{"num_key_value_heads": 1, "norm_place": "pre", "norm_eps": 1e-06, "positions": "rope", "attn_scale": 0.0884, "parallel_block": true, "init": "normal", "init_std_o": 0.00862, "beta1": 0.9, "lr_head": 0.00429, "schedule": "wsd", "max_seq_len": 768, "train_tokens": 345600000, "max_steps": 5589}
Each number is 128 + 24 x the weight over its row's rms, rounded and kept within 0 to 255. Layers, rows and columns count from 0. Numbers have three digits each. The size before them is the row's rms in percent of the matrix's.

# layer 8 attention output (transposed), 384x384, rms 0.0268, rows 17-35,145-162,273-290, columns 192-383
095:082116149135115178145134129099148118108106140089099126094127139111127109121128197148165112107133119115136105122120110122110118109114134104127137151093163153107111116088110138122117169163126127116112116120122110116083135169128118144134175146132157125105124154113150188126136120127130106138111109159118094117142073134104125133118103122145130153105149156079127125131122128114121146095110096156131112107164104085152124117131164126134104062171138179135151125120090152140103139108143164137131089131150131126136133130182088106092152114101123188136137127075112174116111134102151149132
094:152112122171098134092132155132136112166119086144133128061129105128136161076132106130123161154099121155139152149134135117137124153105179120159144122130135110165162149126132142120127097118119104114121102120119128180136120140125128136126127122102114182100149142139121104099161152167084128102143137148105174096115139127189140134129143159133150091153102167122130110157132114115088089120159154147115111141089141156105148141149155148096090135115102085120129095119158121113150133124104111091142114163132142152104149113125168140108171099157128116145133170096133172162150118108120140174
092:146115155112141102121106119106150160093100082115153112131103159160126137119109122133143091131137097155156102107121108129099149155073118130149132113129096121146114123145106146109080144140118137177135102123136178150162161110116135128136093100124146123119181115109128100083112134122104122142153128146131193119113164104124117166118146141141140107105113139147137113110118148100162074116168171139121129104133100118160116133116117177140142147117112113102134152198183124152138106095115139137136124167146155227109138166129131123118157125100122100128194111095092114143134124165139162129
103:166136170106144122094103143128128152094115162133118142141138162121114138131122145083127112095128107095116090112097134126145137106112129124178123087132153150173098141061130138126118125097161106119114158120132107131110119118132088091145124099140157126108140163096153103122147121153110138116105114150102178125119142137106113098110088153111123122107083157126098166117091113096110159113128099095148086144146140132133132144108139159112163050134110095118119125170117120070126097151119098145152126126106111145126099161134108110116187118119181133090133110100142122132155152133163133134
106:128094177107130140119100124138090125148129128098124147127155133116086121075107140155109138111118165167082145175117129128149172106148149171155163118115104132161160151167135092160122119140120100077119122131128118135125152151077188147109118164118085114137075120130133164141106132108109155131129143137149132120123163155138104123085123157122108119144106150133110115090124126146129130121111150153132110120091157089124087138182149115107095169123129156153130110162152096150138101160151110114091170139126114120123148138118123104162152142151125120141144137179158114137134151110134130150
087:097131139115133131167138153142139155151081123181149125121141141130140141109121110151148133131143136124140168123109133085125171128148133165119136097122090129128111153144133158120158131154144087085152111122134170125134168121119130170109124107149090102149104138137107092136121122129112101112114160084127149158130180130131133123145177147129128114115141180123150117079159143142138109148093164087130123108108134106078119153155114123135151109156135143161102106118105098107168119139097091122149156120134123108139109130156149140115155158122138073110155134112150107124114145118172150147
098:129105105128080100155078155135119165146141121152120112133180155119132095107145103097120154140089118144148159117076116080101112137131130145117127131128084102120147115132149110116173099144128118148134164087110106134142131148103133144097181152141103095145122146097121123136121114112098102117148135141099157132120112121171117111168120201178122135179128134134167132098106134153073105123129126116140136129083126086151101116129150120124156114160140122118133124142151087130146144109117152129129105137147080137109092144130110106112097137146144107161141076104118131143128123133135096147
084:128110127161155121102138124157080132084080138146134127136107147119138134104099123127099105105099092116104156137130131201159162159106113145164092151114132127108135094096121110144119117063124141114120173140140109135100086178136127104171112112141141148129131129093123087139131140115168114131144143165099157138160146093132097121077144161153124119081155148136134113167124140049159123098085127136154163091147119130124118146154106120143145163106119131112160158171132130116096106122113128179175159139106097153116165189149156167154128116155136136130088112125126110159109143105136085091
102:149136146172148109111090133149145154111104151126155102120098136161109129130120099119143164110067113104114130151134134112108151132107123154138135131132116121159104138133096105142113099136147094127122124168153099147134129129111110078111135160147133163146138111152154124140104159127097102121129108108113145075100127117123110151130129141157140133119088173116119116106139122118122114095161113106153119101092102147115169092113151096094114119132107103147125110172129109100128108107087099111184083126091138108133092133172149148078147116123141101137153131136133098126161136150137165104
095:122156126160140108126166114127163082108116184128116129133156165086124152140126108077111141155137168134169114106139123170133153110174114123144160109106124170123116136065166142106124109098126147155170156105139110113132106125160101150113117072174127126126104127117081142117118109075096086119124132138112162161122129134108112110139131131126152160143133169179121102152131164101137132104104149102080101144143122103135177140125181160134124093114146078152093127084135152103110132159124113127120131129089116135132140158158102122119145126141142134139155095078130064154139156140142096152
092:123087136130056079122151128134126134152176081085082113089145132149119162129146138140089135139090173078126121139151128102167110121106132126149122142119131112130119170130153098130128127141130141065147162133121110138158130164109131053074143109135148143096149172205156117132095171119144150146129158123128147106107160152133111157148119117158136128135120139105112135174130098179087098110169118113158131135096141146140142152120127132092123155111089153137119165118137072141116091104118108111119117133146121100105141129154095154077148145156102153118107168124133144136112167151122118118
097:153133093129110130142128120090176109142150122117113166154139147115127131128141139111140100137044105112188148083093112144127105134108144149166125101119149150120128118148098152100158132163133129101124077150191129112110149132135082167174171129135156119122152087115092115074138085102095162116125106103163129118135092096159179129183129160114106103142156143147153130160150179138150157133161132107134135147125159110144108133129127195138121134136139079132131110082139145148118147106125131119131108167122160133149152060082142108140091133058104098135149138118117153138112133085137119150
094:135143130164093127081152153102130131114204133136149104117107112083134138121114091125108134148126144146122086129117145142076133133110112120138112144112129138128106146088119169165104141138112169145116154099131125091104127110166123131140169113072116121110111093127120128151128133125128168117138117131142113158139138109158143082145137160144178141102112105127120157154129077122120119148145118137126146149147132122120160116113073143162112132112140128106084170113098097184124185137133149087084158105129107156084117101135123079139158182107088211177081178136070133128127090122107153158
107:114082162138141104124143122155108102132144124192136147154113147135172192130146079125124136145110107107168152096120128111158131136091128162081098151141086139125147146116137111156092110103138139139159139122100156156100172113107138128106134121119116141086160201097142172096130137146102136135119175176079139134117143129108105191095150119137127122140113130134135140115148132121113123130136117085127094131155096164145102139148116126128146112126112092103110156132162109107159080118093141160095108127140136097128124153151118080111131105153164116136106132127132084115178165137134164122
090:134159120131141104088142119180103159136152140105138115147150143111123120124120123152114084082109139152078134145130170147128143154142112144163142122176082147139138156121150109113180105109127125127128152165133127118166127139117137156106095112088115118142093091099102107146128139103147156106152130083146102147127112105108150128131147149123115134147085076110116125138135143148128140100125170120117171127084181096144099145115105090125159185123118149131117143155148137168128137146139134157154156145134125101097112112131133152142138143094103107096147133136096131135135138152100145123
101:155113120169116139121139110125156170153131098140102154092103156167100121159138114119112128176116114145140123153128142111131131146083148113110103085088145133132140137106121118124094143125150142113128146199149085126127124150087132132109123135157173132135209157134136146064104118126134080141103081177106133082112135091139122164110133117135144109138155180107121131084136122098125115125142119140075084106103094155121148129097141144126076091110127137119116121151144133131137108104090150154132118155115160136159131118128159115118143102133122137130091145130110116145101120136142170113
088:096152110132104135125160144118141117128134094103139132148141093160135084120126128133124103150201171150128137161113126086163127149158128130118095113124138101123114114157096139117081134188108136158101120121094104094166174108119144137167103137107080104140109123147133127124112133174157126104129103135138119128123163116152126133147069114085134107116180127132143150072126103185141158118124128130133118109106134131169106077110100106135136118170102164117153153135093132124077146129117154089130136106119131101166187102100138095125139130157153114134087158124122123172133090096118152107
096:053098107159129155108097128141122115092139161134168133097107150133090123126117129158120190144123150100151131166086118115134108143107121110098090141122153147123114111105121137148113141130147136114143152149110084145101142139162122123109158136160142133121156130187115160120151106127138130134124113143103144104093104131129099105120166128146120135089181112134139129114134103112129134133080125129144123131172095085098164126137093114125146128128085148126139135118143113110143142171162095083107121095163136103147113150124133154117107079131098149104101182177108084150122104108126151127
102:132130158124143148127115133138123172112090113129167083136109136085154123123083098063095165097190136126085102139078119118141127107119157132139122113149128132120127099119146090133164101136126085094097121125108137156103124124112156084134138148145137105159136112108104122137181112136124092133104158096166205100118144144138147137094120143140140135125196105152125153097105095110150118148072164115121101153102158094104125162114161140112151101127128113155101087092094152118181116146170128113123148135094107123136142107123105166131147143131159078111163104111131125131134130171156105114
127:158126104086091145130131150161098125121160146150125135141136105117119121181127175139146122083118118122118136122127150163147075102191110130120165090147127137149139141146108142092136108192135153111159156090117118081146127141159124123166149149119124118126139108149123157103123152124118089108111156131120111144147123106096185143106154133123143154132123113117149135151151114170077111154142134118102130126154150140121111108131164147090111131080109156152133121116132167129109165092127138141127125080087146144121164148102144098092133135132105149145102123151098122135152092127133118114
119:099146125138123166130093149121107108127129092126159117133109140129130131092143120167091123107115146124110117133126154124137109097149116100178099146159128103103174121127166091117129153123142171122088113105150140134134128129142129089132140154115101157106148126103133093175112137135150128080125151107142143152106138144157162116181112162116115124170129106102140140129156115136156115179145112111145133117155123141119110158102104122126152145145148162172130136119131108060155074149087116147155099141115122113162161146137100143136138166116122124073118141095092118094111130126116148158
117:112131112102099149135125144126144104137131153122131138125058106138110132102122100175080128055094129124114137164149118158114037139120091106141119159149109109113121145172162132111090153145140159126156101153140166118137132142134121108138161139153097105101135098131143145144142170121167169116123084113120094143115143147125130149116168141110137205132121112109138146127130126158121122139148118121169124119118096138120130120099124097122192118135115119199175146143119141101111168180147086096068094100141123093135158136135097141109115090154149161138149122076114099066116147134078110103
119:110105105121157131095130156191067124151060093147151133115126115101076123111131123112110146144127105112113115119155120135108156110139106135185118142136150121109161128157164143128140094114086109147131127109158110153078141137147154154093113118129081121136102155145087124154154110118120092113124132136108119145118139141167146141146117188132138150146151118108113144152137159168143108139151152141120127123123102077140113122128139133169170136141113159109125107131126140168138118091112153117091108123112102129114160121134102148147119161098094152116151132151123159160122098112125127122
125:150120113117130107091134163130131102096146149140103178161127127120082128118139177139145127105126104114109145159100138108120100115131129116102159144148136166130141137162156107172120120095126102055145121132161130101160101153053066087156162103128120145135104140124171161132176081083125113114154157120116111121154120104081099116119139144137112130105137144137115133141129164117127106097145130164116156154104137125111125126101139110118169136113115125133165174141141101161115146131150150108105130108127120118095134119203132144115147096116155118182089122123140122125173162153167113140
109:111153129118121100136173111125131109127174172144131169155115147140161140138149155164132115121129108150118120153115133110117082159127111099151128161146132117115146153118143135116073105137071103109135125150142151127174135152110157133150159127106143174126127172134165099107140116142164117147108109167135130168141111122094084178103139084155163122119123092130101142136171149135115129115164100120105139159145097146130111133087136111108143135162108109100112169154177090097147105150113110093162127110113135094101066149151093094076172098155116095130101104093152098129136141141133153098
113:089105140135125106154118161129120099116134119150146125129079135164146091076106082122132115124071153087087130136129130125111110119131081136153111092138150125148135151122123156115102154154116135189121111150114171136096146143118121141154078106116159119153139118152153100101138121147130132154153123101152130167091147123118126144148129143113148127139150116124168147115132206156096178132105139113155133140156132140147127158139111123167097102152132125089135076119152115150135123124110100111152090161185117130128120132149180108124112147132105118091138123144125144137130128131155153132
113:134136126092134096162125116193147148126150115147135096149113124158116112119174119115126073120111119161102114117118137131123104108132140133078112107164133134119171132147158121095120138157130123068118109172114143082137116135114088114197105119127159098165152123116163134124127151066144147117136192123147097124124164126159134123129133111148149139102116159092111099120159139105099094118141126113107132145103141121118108119141104116136139133151142066110163148167174138121140141167111162137130133135112138119122137173162102129099118115132153117159112139118097143160161128152171125150
111:100140146175128105142140154205099076122138146139114120092089129084081142135126145114119147129148082112111135134200115108111188128134127119127129115157141119130129103124156143171188117091136125127110133109125095127140153149119136135141085121141157099143115101151134152132091148125177106138145113118119104118102138126136170132164139151149067135129137102104141126155158119175120150126144127097131129099133151147103139186127098118137138164125137138122129098126109123149150119137117091164127102125131133117126165139101118137129102164118112131131168162120120109100155174163146140100
114:123134135096151094121109160155164148142109171141160135144137146189131105108105096181068132113116104116145146115134107168112100140127134150194151127131111087136125152161139100119082092137115118089092103123140123168115147122131164118106134097143109122147130106121153096160102142152133165144116097135157133081127158121116106122132135098129130093103117149138100103087126123139165116168137132109198163109116086162106111094099132121145142087137123132153128099168120172112115126167084144127171158146088139071150136118146120142126120113150120118131148102151117141153122153109102146098
108:149146177146126102140108122137105186101108092135153136094139162146118100118099145134106121117081137138162105117084115140151120114146150151147152096137120176147149100151123111128132130144126117101061112141129151116136100134138117075144099117164132155110154091124095146137119125069102111116160113136082168083130155128123126124142136112139162127179143159131131131147179146093151083142122128138126145134171105154112128170121148113153088109130127110120107090171153127154153143117086146168138101153100135141112131151106155150125115114133140127090123168116127127128117142143152150139
105:116141101158135141145106119099118106126112106140113144132108109131115126097145116145142143104125113118122119152137114139123141069108119156142100168132168092103098138179164140153085128166107122123112113105183085114104127145125154084138176135124114098152129160119136155106128142159133117103124094145159142130117093151114156133149139122153153093115234104112140157149134142149152132176117109152127133131123130130112110100130120137115103159124133186161135092158117128147145085104116129107126173079132121118185118089098132126155149108107093143157131107142100163134094151099159137126
105:103140102171155114136133128120120113129076123116136121121118110129117119108159136103123128112097128129101121153123149105075183122120071095105122155121168114120125062097146138168133109112103101135113101099184182131111163143114104112103126149182132150115113118096144121141159117133111165140156089118193141129109138111138131139128085183150080126133187119108165118136133168140144142124130138125139147122119111094119120126094108156127157145162132142141127142091141123148104124107130134110132099132172121118097139136154133135158152125124152130099089126124097124133096130090156136105
115:135116164138126134120161130127093147100084119111148135152146084126122135151064136156092131164169140156134157129139168133098198135125143132151174130148089175178109121115118115119147120079106139150162157079118097123152050112139164127088125120155145139163139088167142107122080116113126133165100089121139130163134135151082121117098114115096135148134084130170131101141139144118130153112131129108149109085095129101147155141156184116121128119102132144138133091079121126160117146124129114072203122110088134160105143129117136121138109120141141130123147135179149139124100129130148133100
119:128136158115125126074136141123151175128061128108102094135146126106104117120155153109091112130115134120146115158143053113152220146118122170149130121156150089138139137096101134129155128131141138166127093121095133107094104122111153118111089134135117113125145074128110133154116144127121162117152116120118158081136154147119172106128121102139155096160119092120086117084151152110146145128131110153128152110157151141172097108182104122145162112114123131119120103128094141104129103167143150108129169142107100121157170129082147129107100143171149066140111122136156110109116158110121119128
124:114086117114104154134141142096109124172136154125065155130124073077170152141150180164114139151122112119153190128170138133132145151194124099146128146081116142072126112132089111143150097153131114135158159108175148116131121171140155125101128124112131126074119122110104153130087122139151105111132108109108123137158120157127175163151152135097088164146172128127152094136144128146129132134136074105139130144139127163145156133152137094127122133064115163096111135126113119149091097114161079130161129136109160140145160132094156132154119144164084167156126135131124093119098098128109099132
118:083096141112148149110142096149149154089156141150159130152137110117125131168137069146136148170115105192123113115118164188127056140156105128115103195109101123080147113118118095123096160107137133128104121115105125084124141109131137170134148148098119110114142180129133121135120113135136107135087143126136097144093150117108085147147149118154125158148105164135135148154160149137136123104154091125112114126133134120110093175140110106157126085156139089139112130114130130098105150099128152130170117149142147078102094129163081133107114115153148136084128142051122116141108148120104166102
110:171152119159149143158125102104127137099141150137150150102097178078111122120133143125087160136179123171146150096107107144111139100126139119121114136137118129156106053092109119136120126142121127114142118158125134109153118130149110112101119111150095137132138168185111173129108129085097094137121093137175129133105124119133127095119148120142119107106109112129171107138150124134097114124135148147100119140150128129129137094106117110111084127124115141117093169149119110162155103114133124132154133086101139161114102151096155082141128144116151145178151159162117096140104099150155112165
084:115152177110161140144120157148118063094126172090122111118102151130155135153152170098122138132133114143135149103126165137165156101120128101173124150101120183142126116049092132160121140158142137123128139096113103089112107133165107105134135147154133144110158149126095191138142135133117114137136139149155118160128096115073126109101114135112132146146123124112110097116150116111125099103160113117106147108145110137108141136118163132099128129126106141159158104075088158110108141115127099121138109104102137174098153146155111122131157113107135126114136151112107107107158106068166130136
094:117124109176095117143132130135121150146136115162121146166107123137159142092110085082134109097140121098105144159133134161113123102106121085174121147159139107099139149130136123143101152129152168125105101129121121117167117158104155104146096129112091114094157117118145043126137110158146121127137107133133162164140119121127109095131097118118137125165132136073123144144140177152145140152122106119164106105175110147090145126110159142091170124092151139131094149133178123083097078167140136113102096137126117101118159128131141106136167159152147157107119112154122113111090144154092159167
096:128159093086122124169129139134105115097146131105147116141077100155089153115104122127135123101157143136165106131155135145104114170127118133143119116175117099129148154122144142128146113133201117150156123152093126139168150142091114123125116113141127105124116102076109169090110133131137128146159112088123122120132123172150154139096123100160089184123150109112087170170158136151160095109137109153140144136181127131113135128120099132105192157142133114128128168141166120164130134151129107134120116096132160135093149115125075116070123101129165162127160144124111119104139110117117094103
088:129102145166131147075137164138116151168098122118165117114133114096111141099177151114104104130114152114108099086114099128132104143149148148154136126130158161152112146164139176126165116119114106196143127091144110084092135131162135142090154151124119112109141159127092144123136150143085084126104113173115165145145098120166114102112122164139129129129139130121110117141089095143112149146152148117150071134117121107160125126141119190153174099119119117130112121095125121150132111144142127121098111108134106138102134120115114109140147113113099140113144114106121165143147093099155102112
091:122130133111167105116121139109083100177159166137090188126151168142108124124182131166152141130145138124104162158153132145139129124168099164108162153149124137137146146155098099169126107151149114090128138138138138110170098143086131104130132140112089137121062151117147130158120121075124118121192162153120100147142156157113107113082144140123073154130118168122114092124131137157138119137154147156104166137081183128112130130116129093099119127134106143134116131120150128168120119167110119115121177116106106093107107112186110097123172115144133116158129134143144101101138180127148126138
083:115137159094138096167175145137119162107090140162134131119146163125101126111097122174104086109110149153122149151177109134139202109107120146150116135137101129151109153122170128130122150098124118055126105144129138168101165126092141145107129103123122124110126175114143090154127130131148133173088133136114147146099134139161092103111136113139140142124140144122139093123119160177131116158120141078074133142124146100094116137137155098134128132143117139110100102138135092123194085188095126118082135144146104119160132133143142129108113123139170116101164141135121123144145121151131158086
097:109113122139096156136105141117145165122121132160158118113129152110117094068129098108100106120104111076144106116160116177146102130148116141134110080078130104116121140094143123109111116190127067167090132115082145175129149126095137148131141123125139098119157138109099130136111121144127109106150118103124150132123133142167117117127099121171135112096165101108130157083109147170119152121109130106135130120105154126136100113112159132163104093146157122109133089144101129144121127132108167115122114172186100131143064101118135102120134162145097081157152103150089127148108153122137146112
086:081113116141093117108146133155101123139139135116127104176109129138102146137172101097145129088112112140116148106101125175135116132151120147125129154159140174101173148175129150061129102125118156116138156136156146109124104123181152118158084150126140127140123113161084124157108108068147091104153201118117100141127164161124134121101119121145114148145094157143091105142156157096144107145138098096145128137151138110163121128138093119135159129117142136098131152154155128124123145190118104147153156087082147095113121140147114136122106107130116112159132106092113129147170152113164127157
091:136138159169121178111141184150147111086129163121132132112089116119142157147102151140118086143108155173078146112136172108127133122124140173116116104102141165155107130133124131126118123134135111097133105152134152151152133111130144113118116140150133136124145133102114149152135164131129113110155121120134107091151151091110124103115120143106173160119143120126152144109130125172161105124139125092139115086144146125102153138141156102121127158122121169100108095148113143110121141111138132103170101129155141124132130155172175183131123120137127116155150124142094076101148168142133123109
094:121112156131097096115143119140168145101129132130116118130131180128104137110123120159080137149142110127127148127144125154123140122091143158166139143088125133107120196153122097108201088102113131122127139139159117137126069124129148108116174135108164140112127102142123098126121118137117145157081106134105128147131137137100091120136156140140143105112137114143093119118142128143149091117121139148140113158093098134137146162150132113140098107160140133143105132164115124123155132187148100116115148131155113103122138134149135145171142112097159123149124106087159122119158169123145097084
088:116111128148088152115139130122086155113121120121113109087129140125101132119137121131142077141116122185124116109144138126189134129101145148148114120133131142133145122133151111125095103199170118068073122146140161147139105174083148084104095156132148132127145115159143120147113152149099167141173164114107146073150164119124087136121113125146165106151117129127104125159166131130132100112104103116131132129112114155152103132128163096116081128159132117115115126189173132142104117126128142128153102145114124119114155159123139177152098126153139087112127140094154145139130163167147141132
080:134136090135178120164114119120125131082107103164115150124101124112087118088129122121140082095125137126132123157126112139104145104123141176150098153143150124118137133147122131180170139166087128127105119137177082093101134123092146120142176151129133077146145140098117120115151108123108138123112090117170132152130116130109149123169139140142118127110212116147108115172139166156167132132111100144124101102173110139117130108106131139084113160128148112162147124130128141157133094112117129089091141093166132136151164077127137112165109101073107143143122086141117116144111124117158138142
087:129131115142119112150149145118147120106127152110152118195080122127150119141119097086111136093117118126126079132122143108075121122127127147142141147093140137107138121032120135134167135130075158142142128110195195135163134115164097149146164129139144119153122109129100132126163142141115114137127113126158151135110126145136129145135106150123154116134169157068145167145145114118100173112161122175140166126157094132085131118083116112138131158132093150096089135094119104119113140123153123129097138096141129151095151131127145120169168137130123143118100112145086110137118129115087144125
086:125143183125160135137173111127135138139135087133123146164142125111151188135125148141092141153173111123159167092156115131128163144114135124124127146132099148149110140119100081143115159057152127164096153122113159128129107120104156124128133089122103140125106130135184095120091099122123121112105140194115143152158166141092123106078110115132118167127081190140101129147129148115114127164170114128104146129103133147133115127151143155155170119115165148145108108097118103129122128138131073137112122132130154144107123123152114097106149125193161115132105087178115084110101137119115124094
094:146101116116123110076141091140126135104067098132125089107155152098115093137137104145107112082112139161134124133107135127150171124153126148156095088151094118110099118135176138111162105129128105125139134150102139137131114163162128168117102145115135144140116133154125112139099173138117177124127124073130110094113127135153173141163143156129160132144106061130139114133124130137150145127133182125120113134082168112163080109141105122147131153120110168110122133144099119160130098109128129122137142153106123107156147106094114172146080130099139090099150136128159171115160136132121064146
090:142114144158126154132163119108126125169135114119101142124104063114153157120093165140088099144171120141125168122131138158109161145141153074153120125080133153118107146097120117113088144139151101111120133134154151089192137163144147124124112101127163137112154123137151145115102143131178136138096092144122110104133132124093103143122097133123125123166148124121164104137164146172139137157092087110129118089104118103139147129126166145134121151100140148115147118111139127111083132121193117113159117160092145124124190140111156147142115105165104157156111108167131107103116127129133129119
096:095133139112111128137126105112096130105133119155142124103112117106108114163128105141185174103139132127092117166122125140135133156155145157093095165132105108113125121113115145141142127144156142118114122109114109094121152129083134140126131129144085113136132154163150120134102130106151123188127145138164138142087110104133079105122167131136117154109137095151112131158140134159117128111144124154105101120147091118122112127133100100123131134147107117144145160136118107105116128142155173136129132120170100078105168123136089108107116111157114152089128139066124149136121099162111168108
096:130127127142137151105116080123119160128122162099099135104121095117107146086123090120104105159152142104134201129148078131111115096152106119110110163132158139158116103088117122125094140147106082137133132155089114139089138088125129076136124122179120109118149115140128091166141088126158138141119047123109144124144140106105132103121134135140161141095112106164130116140111102150112140169090133148145079093131111155081166135143133116134111098133139146155089090126111156140163162149179136126139145133136127152155104170113191108165112129147106129152119144142144125129067147149107152130
# layer 8 attention value, 128x384, rms 0.0313, rows 18-35, columns 192-383
101:130126125108136139133150122142128139128127192122192120167125146135130114116164113133112120098146130121122160100174113145124121134121133118123137135130154146115100093114171111141103120166126113131113143120100174104140154116154157152127162129113123170083154092135125091169114112118090150081098143138165124106090194140138105159108121106132125152132142095113131110108128127145138130113147103146163142148108160099138110140105164115155122125097154135123125128072109117098098126124110170133167098137098096100120163124137113113124089112127100143153115173129158109162128154121122139134
103:132114097103127156115176121163174117178132139129151134134142094125153108135110134133124116119139127162124105080148148160145135098100143137104134114132123101092118111097142133112108147132088128134108148078123106122128145150116148151109158128154117093119146134166131144131109136148173151115123100096113073105126100160129153130111106167089114157109119135108118128136103146181183122111116086120153136136072157137143168099072123063142155157134134153070092131092106126180113114104139137170140142103109113055136162128122139163179108167148151146098134111104118142136124139117137137121
102:108181121134129118172161158162080138152108132143166118117130114143109145088134115130100113085137110103137084131136096118107119113101068132171169125127099112125166107167094114144107132095096107142153109098147128098110150113129093154146132142134112113100148144163119156150190105102179115171114118145104130150152123102146152122127154151166153154157156137129139122109173149152153088142130144091120125088143137128147119088178134146157107147131117111087113082132159137144140130157173151126109098144152144140112155134109146150141111112116117112151109084133128059152110124133093127123
105:158152145118176075109154108116136143102079117153088105126094152144156133124113118099099128133142116138145125072128120165140126113135105107146126109166118110125154087154117138115151169057163098129098168124094127135149134161136136133146141135162142130140115142115153141113183097090188163159104124130125147098110120090129127112128115092145145117130173110145123125126112165139091116139151136135144161159108128185135176101109152110120125153089141127080126161100123125139116128114155119153119090128154117144120119143098148142136136140142154111152086111123151083145134134150131082103
095:175149107156170117135149110126131117108158095139121157142118148119145136131135162089121187117135123132142104103134126123119108153102124147107105106149152082119128123086129163104079123112156126127116126113122177125096114142160157150168135141136123163127185132096138140157077105107141160152122118126144106139116097161078125165153105108136108152139142081141092121157100119081076154102119128088121101151131082130137121121123077107161093123109092098130148105156157205129143136112137120143127138111129105131149104147121105131108141120119160146153110112091090171115101151077132182153
098:136139156143164098080129140143118179111088115111122149134108178129140097130144170145141191119134132120151187138158125119129117077109119118120107118131167160124096131115125177128128096092102095140162091096112151101073132120148095171121116128111148137162165142147162111118137139130183143145094128120173119151142126122139144166139135077121113143157156085135108091170137157091151092102145131135134126136140179116157149121129091115082154133148126126163114098152097131129120101096118094128111134161106153106105198127141166109141100134151125134126136130108188119106171142085124164128
097:140107126153109136076150129157127118131103134106160159125108114112151144122176136084132088118177110150126135126140133146143111137110124087153105084165121148136116141115141110136098155129115129123115123131118132128085146128136154124105087151104076116144143115170119152129160132151169107150158142068098142139099086106125187152144158132133129139143150174125110128105151110183155139109106155130102129143145116152104136133083143125120142125127136128122112190113162085151139126147167132110129126109110139108101143137082178131106132110179115125145168144110142137123137120138139119132
104:103119130103105111128182105093137095114111134098082133145131123087126137116114091116114176085151156105111100126155099122160125112128107137137131129133114131167144093123120117129145145121120157139168118110104135111143162091143082148129109101124098098162102112141127102104122106115153144135122168138127100161109169079127165110114158161106150131128149111124154108169172128124134116135128134152143146087116160122135081189131102179133098111092140114125155130111120147136121078150187118167139128127134127109088146131067154122160116107114111132130142101122161154129139123102101113147
098:080145076132153145167123150092128106144104098139153104132137120118163111125109149126138108092102100174105134117090127087105110128123107120185108110097157138157132124141066166152069140149127136143120178108136148125125180105121135104175115128156119115099120173152173140153123146117134143163153158143148128133136128149109120104149134108135135135095133135105115136100098136135129143162142132140180154176106099103139100108075159090157140154124148153127113153141092115171124092073102177129146096192111169068156105087125151135103146158122091111139125115156082120150122138105116138103
096:122125168131154112117126106109121130120168120094128177121118095079151103160154151085144130108093120128124144147169131114120113156137156157126160139139165176146157123102138145130108142091122113132118107112151141097133129113106110122134123139118122169146091148132084140106111109133126102105117149181094138116180139123132120143117186124102123115121068120128149155108135156085182149123128119163071139092109141142116105162109114134146136106087123098119089113138110088121135141123095131127147132137074119124126120104139136093145117119136128130104146126172126105111123128170117134144
099:161151109150128162091164105118129106144160169111163126090137150127139154143122111111132136131142144147094115105145145125158154118178112120118182096175166112185108114176133110157095089128136170143157127096119101124152111119127168140145115097079156152110131110135113100168126144157092120160142140121124121134082166133114138106119108125148170146089138082076157149112074114113095126161095121125129152114101138150140161108143154107155115136178144157150125134183117139146089149130165170101136178119064107074103127098125164120146156134143152131178130098110130129125115156104132149122
095:173173100089129125126110129130158089168133149116096155143088126141150104147133103149136122126105151095095178143114138118118138127140134115148151123162136082113120084184130125118129153168131128148098073105148136112138165121122151160115119158149102125125144124132086107099126134096137138147167102145130130141097155125142094096099106150133117119161122141166173128162129140147123186124104117113119144107127133113101087116141144152089154115121138129138137132130147165168087097139154132124117089138117146100108139120146155085115152148142158089060143149116111180124111120140165181098
100:129170122114124116135127157107143122138057149130127114134101153163108127102099139122124124138164105114101124105124134139106131132168075112157142111107143154120107122152120166083144132113120159131126090097141092124178080156121082124099128126131127144103090086147143135181081119098095156094131124129144144173171130093129138135093117125079106092135104146134125148140130100131082084114142108128111122114136155110111123115168151127136108140107128170153146117109123141135135142106135109150160118119093129157172132134139137134105153148097108165086119148148134105132134116132135142128
099:103135098116137141111131138141149125111154113133119154178110096176153142102146157092156125166093163116151107141133117136143079110139188106108084139147148114152172131095144144152154153134159119126134135105157106140083132138122127085138197111115153109104107134117173104163145119099143093114145125164141157114125144155131126130088164126130125107104110191131076126153130160121137101164123104129152134113108136121112089139139110179130161124137121099138127121112099126090150101104142177091131106153156114145134101137134128107083126152111138130158123114146099106119114118131142113096
101:134086135120114127156113140154138154136148126154140146161112128106082122140111089165106070117121119107108151131148156183153127133098152124068152132107136110129114105139169142146143128108091141125138116104132147126128084161154137135152151121110080122118084091113151095124080150146136151144129159134136130099113182101141123104124126124136122174113137070123148116171148057108127108104116100146112155111154117124127084107112130178109092125075173105093120108141124145110113136116133141130123143095111099085139145149151188136126091092112086114143129120154104127119119119132123110122
100:113122116143120161119127133162142136119165134143096124161149113114149137180174083110105168137141063131109115121146167134097134129111143115107116116118120116134115121152120156104087096099172150143127130094124150147098177094178136143170097164078127157130216139122095160110133135177092126125139111086097173189123107105113141141140107149130119128130101149140191139132134129113124145133112132150154147128103164124143142149136140101105146132129133142130091125130126137125165109078097120147121129137121137149120125160160051131112133108097155112152140124094109131128114152147122169149
098:139069157096143164145119112100163195080138119121117130113145141151122125121125204097119107140139123120118141146137136161130124091176164107141152150107108168174126113139117136107105116116130112166162138130084159086171143062101105125111154092082107130126081143117167117064130137131141177098130115157126134106103099092141162103130136092065142089133144139133110135099138088105131117114118148173121129135138130062079116155150161131146112115135129110138110149162082133119146125169104144132141151131093169153138136148130125121095132151081108146176141126117177171089109123151098097137
098:128162149123138094111128134121140105163119129108101109122130131140129162151169155111100106102153107137155133137119077141088113126134131103162138096116135093149161114128115152095123158130147130139139119119130151087126103122127127100135138155118140129155091154160157124074141093140115139120129097094190067176113097108104101118130136118135100092149117157133122116143156107132165062127118149087123184123162134102138140115150106126108146131162153138210082137150164133086120175139107166111119138129111156102130079130132136135121119111105128144139130128155096132127119109114107104155